python train.py --vocab_size=4096 --activation="swiglu" --norm="rmsnorm" --rope_base=10000.0 --qk_norm=false --parallel_block=false --optimizer="soap_variant" --lr=0.00636 --lr_head=0.00906 --warmup_steps=200 --schedule="wsd" --seq_len=1024 --train_tokens=144800000
Each number is 500 + 50 x the weight over its row's rms, rounded and kept within 0 to 999. Layers, rows and columns count from 0. Numbers have three digits each. The size before them is the row's rms in percent of the matrix's.

# down: layer 8 MLP down (transposed), 320x128, rms 0.2, rows 119-125, columns 0-127
# gate: layer 8 MLP gate, 320x128, rms 0.212, rows 120-126, columns 0-127
# up: layer 8 MLP up, 320x128, rms 0.203, rows 120-126, columns 0-127
down119 093:397531555441325544631542506518465528560564494481529585442548516507455575540525534563470465529511517467555525437462490517582525539478536533570518577426467532488536546590479447458491552443517442553488520524466424550470468426472516489482524436606549487518459516470455467482520491543600574509570474562457561495515516414459563573511499554515499438548503442523478495432481507404473452600513
gate120 087:621487513627440515556476519515492478497367520437493578525533429453580551533461573481489526475512553493440579488485546467509605535591504479421451481527498565383436443526507526494540501512457545475484512599459532526520446505544481613591581464579531497434460479445534492524476542558458480473468502572512525489615483535545572468535495484477564551495437505533593567469443510489426481465530
up120 086:461454525505408518441519521507506462528478475401466544530445490446503485504615384443487412497465481367492495525516480480542515454542446349506525538541424535558467530491485506483501500544463506578492512485485608433614402509451465465584434523544487484509492361494448534562522425433536540475552434499505551531507444497456453480535551567473501532432537531443513415487508523553484437412468
down120 090:475551566482477462527553515566541525587523497575512494533543452477481406437512404511479398493508504484439528482565422512593577466560520500488479621520476562492457484442440561450463506511453488486484557535539519522617500536546438502451446515497501417548476469438507600552424471433455508451496515445514517576448501455549565547510619530515517550443486399511488505434575413591475421545574
gate121 099:565494511491442458460460510552443520530507536545469562426506535527519507565445565573520445451439543428503546528432460430499617582579516515492421451514566549428535633567486401533493404505524472520530452473443470601508571449484488534479472487558551435499539522580597441500556562431552531516435523458475473570476519461468517491460513515410477506419479460515521406475465574566586475458516
up121 099:513467448455504448513357576436440524469524555465495463462659462589557559531470426519557478463492492508478518517453485473530482473529589582566537497515436523386400468522587483552415542530475477484556488500465460506525475493487587502486506530482467483523548510448487492526466422475473483580514446506434527525574505425500531584412508661477509503546561421536436465454494485514445564556465
down121 100:441511483532433437526457536497507468569565503440520534553483498496557445556458517427511475510418505506586530426523539458570487539512582610447473535489605553578475444458532461496481522502502508507569570569487451437551566443591506493455471520517454564516551528510593479494504394514452639446529402479469511493527452528496495572632393547449556501506481461443560530475459498464575525587498
gate122 101:533464465482517454521472486467493539505436497469528492543525534533520491545479579436411450572501471537485519448474495518401420446512445428493463521539427431580539532536501502419572589462498530431539509601460460477553437436420487510598495487482509543557466571549566476571490500477536557514518516581453341486546452626475506596478430506483455514487619541536460433482552552515529579513441
up122 101:525431557446436522544521467540483462466430501513401523509511472570470471546454564541493536510491510451555522524477464507468547511482411570503565528406521499620385529485535512465527381460529520478517563455530467438553604530475507473513510496558485486512505511574550412533533583474541425547459503391488640496594536537537529533585518468552586457544425529453531538502575508511544587410475
down122 099:471509584641501386512441430575460482487548535511581408461388549453469533470521425551492562508511503515462477466519492483542570524516433540591493535470544556424496519454581438524559426503516537443462470509492478389508481430515497502621526517508461422557482493512552469492505475475395517454466445484553516409539557513553474493603498477505487486488504426491521557578448559517433618488474
gate123 089:502399440656414572464470476460401500446530542471480496583516477456588502470467508450485544511487486473563575563453527557541540423458541599416529461549412415482468561482498500409512550542463444561483445521508497436487452536497453550558530420512502482466544425479643472493585488455505510498519604582500458555515495547455507553466471548515581515563459573484448522551490500508514466505481
up123 092:535509415507518520513571542499523555518460484460490505468529522525521510504569560334463540527484518561528560587409532442599499551413499496549593449532467525369532485480438510417550524468487472420502566570504541554501416456553406554442555555556536504597490440563498427523436536470522531524502486488458545563513466508509491513434507514500552551610466480431483531527427581441411504484528
down123 096:477532525495460528512573460455461503532572531502562476490512545481435582533401501553467438599458510487393482536468494607503505546477468629594528494493456550463541451480521499466521482453496485504424552480456451403521503444486519560449493599502504639441595483482453493508502489434426499449437455469484667541534492459529551517530400556452465519557564470488545488524514447491445419457468
gate124 105:387525480519491446566473451503567444411457587641519471454438551529542485501548518452483462474468588476521529562593375495447474514573499554512505604438523443484486506506509448450555538564551514526459477527549502508487477542544491549414545497466481475561525492522446479622412490551546440470478563529555556419474529413516391605506520441534439510496544527559503486544475520597457495500499
up124 101:477459541500497441489555515457494479476507437607528545446505486493454473529470516452453487503549527407584528544561447474461470530598518506383563497536486566535560559500446525484485492528495559482521456516569521514525496494508529435539471556566477541606313468531519548624478437483488555435484507493541474527463463515539487528517569433471558568575581574529539493520459504607410596494399
down124 101:466464483464437513587490499414502496411544496440490544508425497481523480546582616422494475519509471549629527532435511473415491493555478446518475545512392461470420492606581472556525525576450530544543475555509552560458484468556401592506458482533439495574481543514519466385534563535572443522461507407560452422523539412485468488483541536480510528514544532561442435551516445518482538564470
gate125 104:512496517418634406528478456534469521511513505478489501460535470541562525487486512506488449495533609493526485489471525518445515506505465575406519532475424476559403506503560547519514442478388441452588504428557465449530407545498506490557356445508522490535467437514495422493384530488496532494619533459461453535504510501528454502534473526574594527615523443500609512439508443513485379521484
up125 101:457505541537472614472530582507507525549430456465469482547594551503519474565488574459622566407427531488540545518522511468404424506468574508457474409542487493482437559519480539460423444453564528519561544565565382554518489500406453584406538517480479585507510476512493572564523507553491506467443525512542552494519547461448561412404476553400492471546487571448521492572478524529502519477496
down125 098:451471500415461485541586501561415555464580476501530489490543404476583474504434479472465540480468449445518489480469463425540490439466523588521430508482462482473571454602428518545552464519488497522557487550552470569544408542530390482607516471462493499465466440464522482360508522454537561465519571510455417550596509542603541511550518403487460437509539504449535453475478412546439552502431
gate126 103:590499435517414487544572503429460490463528537456501526556581512447347520514539540418389509480472473506519495398492468413466450497475493507464539492437479492508476453496524529542463494421504457460477456440466441483534527512530640477570497476606480517551518427525477520446561528458512512486513587479475528468547409534473572559436351401460513603523487459524519497594528520550526489445490
up126 098:479520483528467499419502421554500557475524560602603498493448511523578568494536457476496537501429545475573456483451491464427495520478497561525496514518530527458480535546398479394625444429525480407502468559529481466547521500398573567569515558503551445454423476342482576474421422492582515484454491527539475445512354493528510498447495490504517543529559518467448549502543538519433527489529